From a checkpoint of a small transformer trained on Wikipedia: tied embeddings.
Each number is 128 + 32 x the weight over its row's rms, rounded and kept within 0 to 255. Layers, rows and columns count from 0. Numbers have three digits each. The size before them is the row's rms in percent of the matrix's.

# layer 2 MLP up, 384x96, rms 0.131, rows 319-383, columns 0-95
096:118153117166126091119151159152044166151133117128109161134130110149175085111120118147178148104145180153136131098079109101108064159161164149091154097126086126202136165120127103082115108150123103087103184145134155076126076102140125122090133128098145111153114180136115201095084190194168168098
115:155139160154121108141212091102113168185127141076121134113108164185123161093113078161093069153126133180118160090117086114081126122136158143106153122099061072146174160146108122107162140162104165131157175139158105089072121163144139096122093185099128077090081121125138147092088176124141162092
099:114190125201125122144138121111084145147109100119075117119124151107173118111137168143120107140158145156128149121084171095066120148116182220103211140153099135149155126111158123120127143113106125076123156116181141070123076127116133177088121124119111076140105171104104141086093174199186118082
093:121168109169111085103161141159043169142126121123095147143133120128161067119111111164152125141118163140147126111069118102094068151165153174085146098128082129202156169133135093092142120140106102097098181145137156091122088111113139147076121125100150113146115185114125200092089200202158144119
062:105162138253109111101163143142095173146129147148061165126153135148177121155134086138164159141107174134161137147093073108085090131169156147107171102105054161147128165141146085080150120133128099114103143139142155081120102106131112138064134086095134131137111161105090161104086183164165142103
111:101138118141079109080163168134106150110111165158090109208064136150165124152124127106110132179137152115115145099099086108110095125177140175125175129148106075150125141127138146106099094121103127099131232170111163048117085058139152151083123145113155141180123124131147163101073145173129105084
094:103168131158120108097153144140048165153125152131089151148111118155152079113110098148177123116126163141132138094066111100096073157163148164093158125108083110202140180118140079099139117135123116103101177147131149095134086098146136122078132122100158090150098175127119197075096197197185147111
097:104200121169117115137142124125065150155154083149123145126075147120145079087088123165143145149121154147120100133080116061105095108150172169113162087096114153187145151103151074114120110121094129126123198149151125086110115134101145163078112119065148101128108184139127226073130171169172124138
059:104172130245111125103164141156088174142114140142079150142127130147181098141117097146173158147114149128146139105076105105082083129146168147116169101122048152168137159143132079093125115153140106102105136128142176084127083101119110140097122102089147116153128163115084159105092196176189169092
100:109161111140123099105161141155046161151125145110091162137135117138164085102104098147164125112118157145156132096064119092097069148148155153087133134126084118200151157128144086087134107153132110112109181149134157095132064105135132148070126127081151115160112195133099194083091197188182148116
092:125165116165146060106171158120049171141145108143128148149130145141165079110115101164153115100133161156129111108068131117070075149155176148101138124123105134201125149134129079074109090153112119111102173140139187097131088104126119144109123126099159099149117182110131206083110200186167164106
113:114177145125117128040154135196107145152139126191064147143099159084131118132070133142107119161140131183161125127107126093083112105126120150069171170107072099175138133114122134117107113106065139105155194203096109073105128105139138169111120124090157084154064126128127155081100144161166118128
104:141163090130116142095105150141088155171141144103138197151173142149112142118150124133139099166130159159133107085079078137129093105148226125125157116116095079156152176106166061117161143120073138083143151160161143063111108140133137155090142116101172076099052151078115167069101149159146136109
086:091178111189126088091119163115111231155134169067059159174100109105131158083107100113161131166128107168118135122135122129086105116154126119074150121050071098182167116123135100133139098161107120084087163180112107083112133142143103109127104150134154136157133183114138139121050138129139111152
094:101164112158116099131165129157042164152123137124078157140121110125167096098111104141164128119130157148144120081062103105101068155165169160105136105126074110197140166126132092104106112147116129114115176142123168088131081107116137129080132108104168091147097188128105190075102204194169157122
085:130160125140123069104154158136097148126153185096098178116155151170172139144099088097129153143140137166110122111076102084108094143131197185087178133111095138147109160163167114086144126149140069111101123120171172100098078107165168115116133121118167110161096173109110156111059224166140139086
097:090169119171115103115157145163050176146120117101114155136108118147150084122104104141164134117119162153155125102079112104095062152172164159104156124118068130195140159114134093076117116145122117118101191152145141085127072117124128132089133129108147096165108201110117197076096191196168140107
109:061146076130119122078134133147092140136158139078090199130166157135143117133085091113136108148110150168118131143087059105124111145144202147084165112103092075162189139104190101138179141140120102128140125174162143094071134106108169106110118115059151134157100195105107158112102170162158116099
093:104161113165111099106163141157049162133123130118098149129126116141160095114090116158165121125122155154137145121060109095073081138152157163117154125134073119206138174128148090080138105140112120134094170156141143083120083110138134161099128125092157105144112214105128199082103193197182151109
098:120158113170123075119162120156046174156118131120100146140132121147167085116120121157167138105136167141139126122063127097089071161157149160096148093119083140197164175132126066102130118142117117112101183127153159084134074112137133127077131125077155117169111177134110191088106183195181140102
096:146203183106093090143133128099113139122162145125097111126141118125165136150145194100126112137150113098172125099126130141024106122115141205073181209119113137139116133143125140089080080131126132094139140104080126124077155123168143177113138137154126088106136167092143166082045132172144128094
109:102113104179117146115183186155118136148078130109128139209138116153074097102091133121115128145081197173087153150129114127127109101172201105155103163134078105135156130073096066115172131088127147117142163173101158099151074148097114139133164152132166128136064125167165115052096120135131166138
096:090165103141115068115155129162048158158143145114091139132119133158164094114079111142173140120119159144143123095060101089092087146156169161092141128119089131199146179125140092094139120139122116108085170148149162087138074116137127135094112118094147098158113166128116187073083200201173145120
105:158123113154135170119162120168105146150091129108152128122122159151158146118147102196155086127126146110098145114134075125113139128160174203081084121129053080148132135039092113122175124156037111125124190095152146121140130182083141146137169125073166098182074134116080146131121107130141165112
060:091152129243109105094161151145090173145100136151080158131144138147188118164137101136182136144132163150133124146090092116085088140157158151117168106107044141150142162143146085085131109147133086107091145135144154104117075106133101139051130102094148121138117167104104157102103193170179148090
097:141139120145114150124163096165114135128185179190096119101076138163112089144113133136114108125092107143088155102132107091128143104125133160146182101118046105148152160140147154120142156112058160129126192139184111112042123084100167168099152089061129118174171131098109143071115136116117108052
103:108173106149113096122161144144059175146102122123083139124112116129166094105111094152150111137122155167142136117066131100080065148170162170087166109112088115192146172139137080082161121142121106101100183149155150076117071087137130138085144121101146101168104171130131195090095184184171157108
094:102157106165126109120162146160046179139136127134091152149112124155152071118122114149170150118133166146146132117063128107084080152175174156097171115127087148196128172137133078092140107137109112101107178144133164091116091111138122133094139126084155101165119189116107194077096187199175137099
078:110141132166122138117169145149095135153152102066077137132161173144155076137057117155155135134093161106160116098072116116091069114175188185112199122127090152137143179157126108072119114158134087133068145132143154107114103069155196140108122126114149094169087148127100143091112175178160140097
098:119165122161115095104176133152050164146150139108089155143132117144164081108125110157160125116119162130147131112076110101088076139147161174068160125126085132198133165131152108093125117165122123090105177156129151081132087117143146133075142115102148102181101202126118184086090207178178155108
103:096175117137115151081166125147091140148134117124105169134135149128137114155082092147136062153092125161137115112098079089113124138153168161095184127097071089165173157079176107133172143148052130150142143217155141095054132094147167181120095103076124113137090176115099166133126169160134112110
109:151158135147138145096164141196090157145113147155101152134113165135128074122152122109165107129121178107170079071087130123107040154118159127097170158085049092168123153170124122093093092115060067131142191154106187121115088103183139153116139136109124114188117149145141144103095158147123141097
109:104147105153114096101158132150061165141129120113093159150121112131165071131099121164153124131132159155154135127076126111084077164157162156088158121137077121193172173142131104089138110125113104090116160142119145063104048106130122141089136125098146117190098199130127179105082198182180134094
099:100185081160124093109153143160050174161116118115093148131107130145168089099093110160159132134138161146123132100069134094094084139163164160097147118120095130193149175121134081106155105157135129108102184142141121077127090103136133141073127128094162102175101187128114199089092204184152148126
099:130160118151126103109170140155053169150126112110117149141135129150161074110104108167173121113144172144143111099054106098085076139156150162093137129127071114201137164121136085077124126153111118093100189129138159094130081100124132143089161135089158131162099178135095178086096198196170152107
097:046153092154121145094143166103088157141135104128114186157101166126134105156097081156098108147115121167118158040072065114123085135196149155147123146141134135140173165114144091093166124126133142114110160187113173079103060080118116166105104115135131148141112143122143190089125188183130124112
095:106155118165121102103164144142053164157133134116083155151113106156162096114118118149168119145139141164143128114046121100103071148165157174087149107122074120202152175140134095097135121135101110114108172163153158094118087119145130141073127114097160098152096173123116196082099200192184133105
085:141183145105084087124165108132124164109188131104032177154071070109170122105079147135177152100131139119190148090140137127100094159128097218123169118157097112138098125135131139087121069110117091116079141118085125146115171161106139186125161112153125128143156168089135136110087140139130065144
105:031177136119114136083162133167106142116132116135133176140149145107138077139073118162092141145088179148161145084055079120053094124147161129087155172106079116160157130085169113119181147115115116110141165187112152109109147069142143144119128131099147071158090153105130147089122159161180163127
092:113140098137126098118098140180124138067217137167094098118133154154083143080122142113155076129139143197150079157112168152095074121130137127144146157134107134143120119179138035152060121148115170098162176121125105107149068071118140112103170096086131090137164121128141163106122119119139184070
076:083144123103130140077126209133128121132148107107103199214082123138135143096062149118197121162128098108125123108133164058158098168140131151102133138071085111186138127126163159131132104126058080098054177162113094107116163143107180115120101091103142131131134160100102130102136135110164099112
100:054161117164132098093137151123073174126161111124088150168129128135136084115103102146147120169132157143129123085076105101095084151175144145130144129110093140170157152128146087113108106117099106060115168152124182074126091111106152136089104132094173093142114174093146175071090221172195113125
113:117145132131112151096209113169103130142113144179055131105128160145130111117074109162125124128137166169165132073111055082083097113127135159099207138088101134159131144161128112119178124103074157116136165206115133111112095091127160190096109092072131101147079149168089142143105141161157095122
093:106159102145125091126161143155046162142133133116089133147132105125166091110116119155166133120112159148152124110066108101088061143167166159102151105111091125212132173129124090087147112130125115107097192153152160079119086104117134121080138111104156110169121195133116189081096189186188143110
096:106208110164127095113156140154048191148126137114075150150123113137159097111116100149160144111137175141126135095083110086088089133148161145101123122117091126185151169138149099072152111135105108104100214161137166079123078116154139154090129132093151095157105165137123191086100177177174128091
102:145133115127117108121157191120116130131101156061084141163117104178179156094075198099114099159145146188166179103132175102122075126173160131103186087121087117149158109141167127110124155082133125137127135138105079121073146139083126131091094114151125092090127212134117128049104128136188144132
091:101169117149121095111166135159043175119121143101105149144139122120153080106112097152159151109117170149150128113053113090106074149148166159093148112123089136205135178119121103087132109133135108111102192155125166085130075097128132114096111116104162102159121186114121191090097189193183148098
090:116163113135121125122132157125100162106124114126122212191123080090144102149147131178161165124098130101130128038071148109121079142180134186117106146141085110149099130113148138091126115111117091096121236114145147058134135108093124205095167135134150158136123146086128170106128139197125125097
092:110222151177110105072163150145082159135170102122130151112085156167144137097092104141113108129160179133122131134121120108077043164147123168095138124106056126163078172118106105092162113105109143127160163127070152109114099149122141168092133160132140069133077179103129183076118153163127163144
060:103150122246097122102160148147087176133095144152062148122143143151171122154128093141166134137108161153147134144092082106079078158153164150116163110119045145152127180146134087099121106136134095125086143149152155088126093113138114134055139103082151120147114164111098154107094195174170147096
089:137151156128083117137196086145127142213112158141116121114117153090088147154148091175106127111142185130144156072119113095091110098106148165118176144084063069131149163100093147066142104139094145136170167182103131123093175089182136208136117140087115150133131123128161122064090153133135088119
111:063144074125105102094144135141093138151130150092098182123154164131172129130062097104145149141107140180145122158082063097119112126131216140078169112102083097161163155104183099133188139145123082120091121178171141100077142114133168108114124109078144124156086196130097152128118168167154120118
103:101194123128106138062137125120091164127191084157094126151165171122115132118119158156190084145133143121135130095112123128105105144120141170071143128110079070167144153117174072134103121119031117085103147161122119091119120156110133189087116139104186097122121221139118148105124162161178096123
108:084146130162129127114170107123112138123134106067059133108166171161143073086100165169150124124144095118109167077087135082092096195184166149081117117072134090137109142131151069139162154139148073103087119100138103106070073165089142171141143164144163131138107177132138142138100162181128180141
096:131172137106046061135130100116122166189174168153100134150090147098112085109147103154109154088119181121126170067126080154072094123099145143135169137116088107121158202114105116085156061176142175100118201138140074126130171099162148168138152138095133141086142121132150145091118164119122141139
092:061186130138109128103182141151089141125137115104114155113131144143140111132058076166104105147109137142122137112083078108063113143150159166088139153099042128163150153059154106119198122134105117160129147178110151102093142080125172154126083145086141118148098201106119160084125177171152154156
091:071125154093066133091119133134108139154121150154125115108179174120125122146149166126119128154068127107154104112127136178137117112120205060116130147141069069120178181075141124120088106099129149098143173095118159126074142153155133114095188166167161058169101143121120151127100110204124180088
106:087149121153121101093189137158064182136119113098104150149125117156149081117109117172150118133111154147156143107068108104074075147160164151072172122120081105184139159138137094092145119142108087102117178153121146073135086109133122132086132123098143105177105189141122174076077194177190144107
104:058129095097077118139204189117119151082167089181120174155130105119114124117076144136115176149097139159146169135130145123112114106156124154117108144143095134140149112105175074031082141138128119124104146137075112088137148141135126102122164093151203082113108194106136142131099138179164188100
105:129173117088056117113107110163113141072112181165102159079120138117232164090089126110112096110199092165209089147143136127130126097134159150106187141133104142155118135152169144119133088082116124121118137109132121141097158129120131101104165082147107052151146155111087166100101110135176153078
096:107163115166132077126165151147042159145111125111098157139120101152167094114127101157161137123143182137128151117066105106083073144158177167072147107122086120208137166127129097086141121139130113101101184133134168093131072113120132127096131122095157108148107165132115208089095193175186138101
101:109165124167110082112146145174045168144139128134104156138116128136160085113106111147180133122135153137131132093062126092087076181159146140099150118126081118196140159130145098089152124192130098111100181160147159092115079119133132135095134135102157095154100184121130203098098190188190120103
089:095140120131141083165163101133103150111090114173148150127196134072081040170175144157112164131150174074083148092087132102128113141081199143130112141149118125148155178093222150152112124140119103149124112124204156133107118116130127132143100119120160161096132170112127126072094162160116086085
102:137137144140080165145103114072110159095141117162150124152084127060136106108087093226141133139101081102145120070083109151124123126193113165156113140194140134119206151107127118075123133165141069071050183139133132117143098082124129148133149156143109145174094122118162149145162150174119129147
102:077146096156139068121141147171083163104138126162029137098134132114179129035066125127112095117124138142149095108102143112104090108131168181107161123158109129160150176130148136100112099155085091167102146114144192113116132122150147124093133145114164113209126214143091147116111163163158140143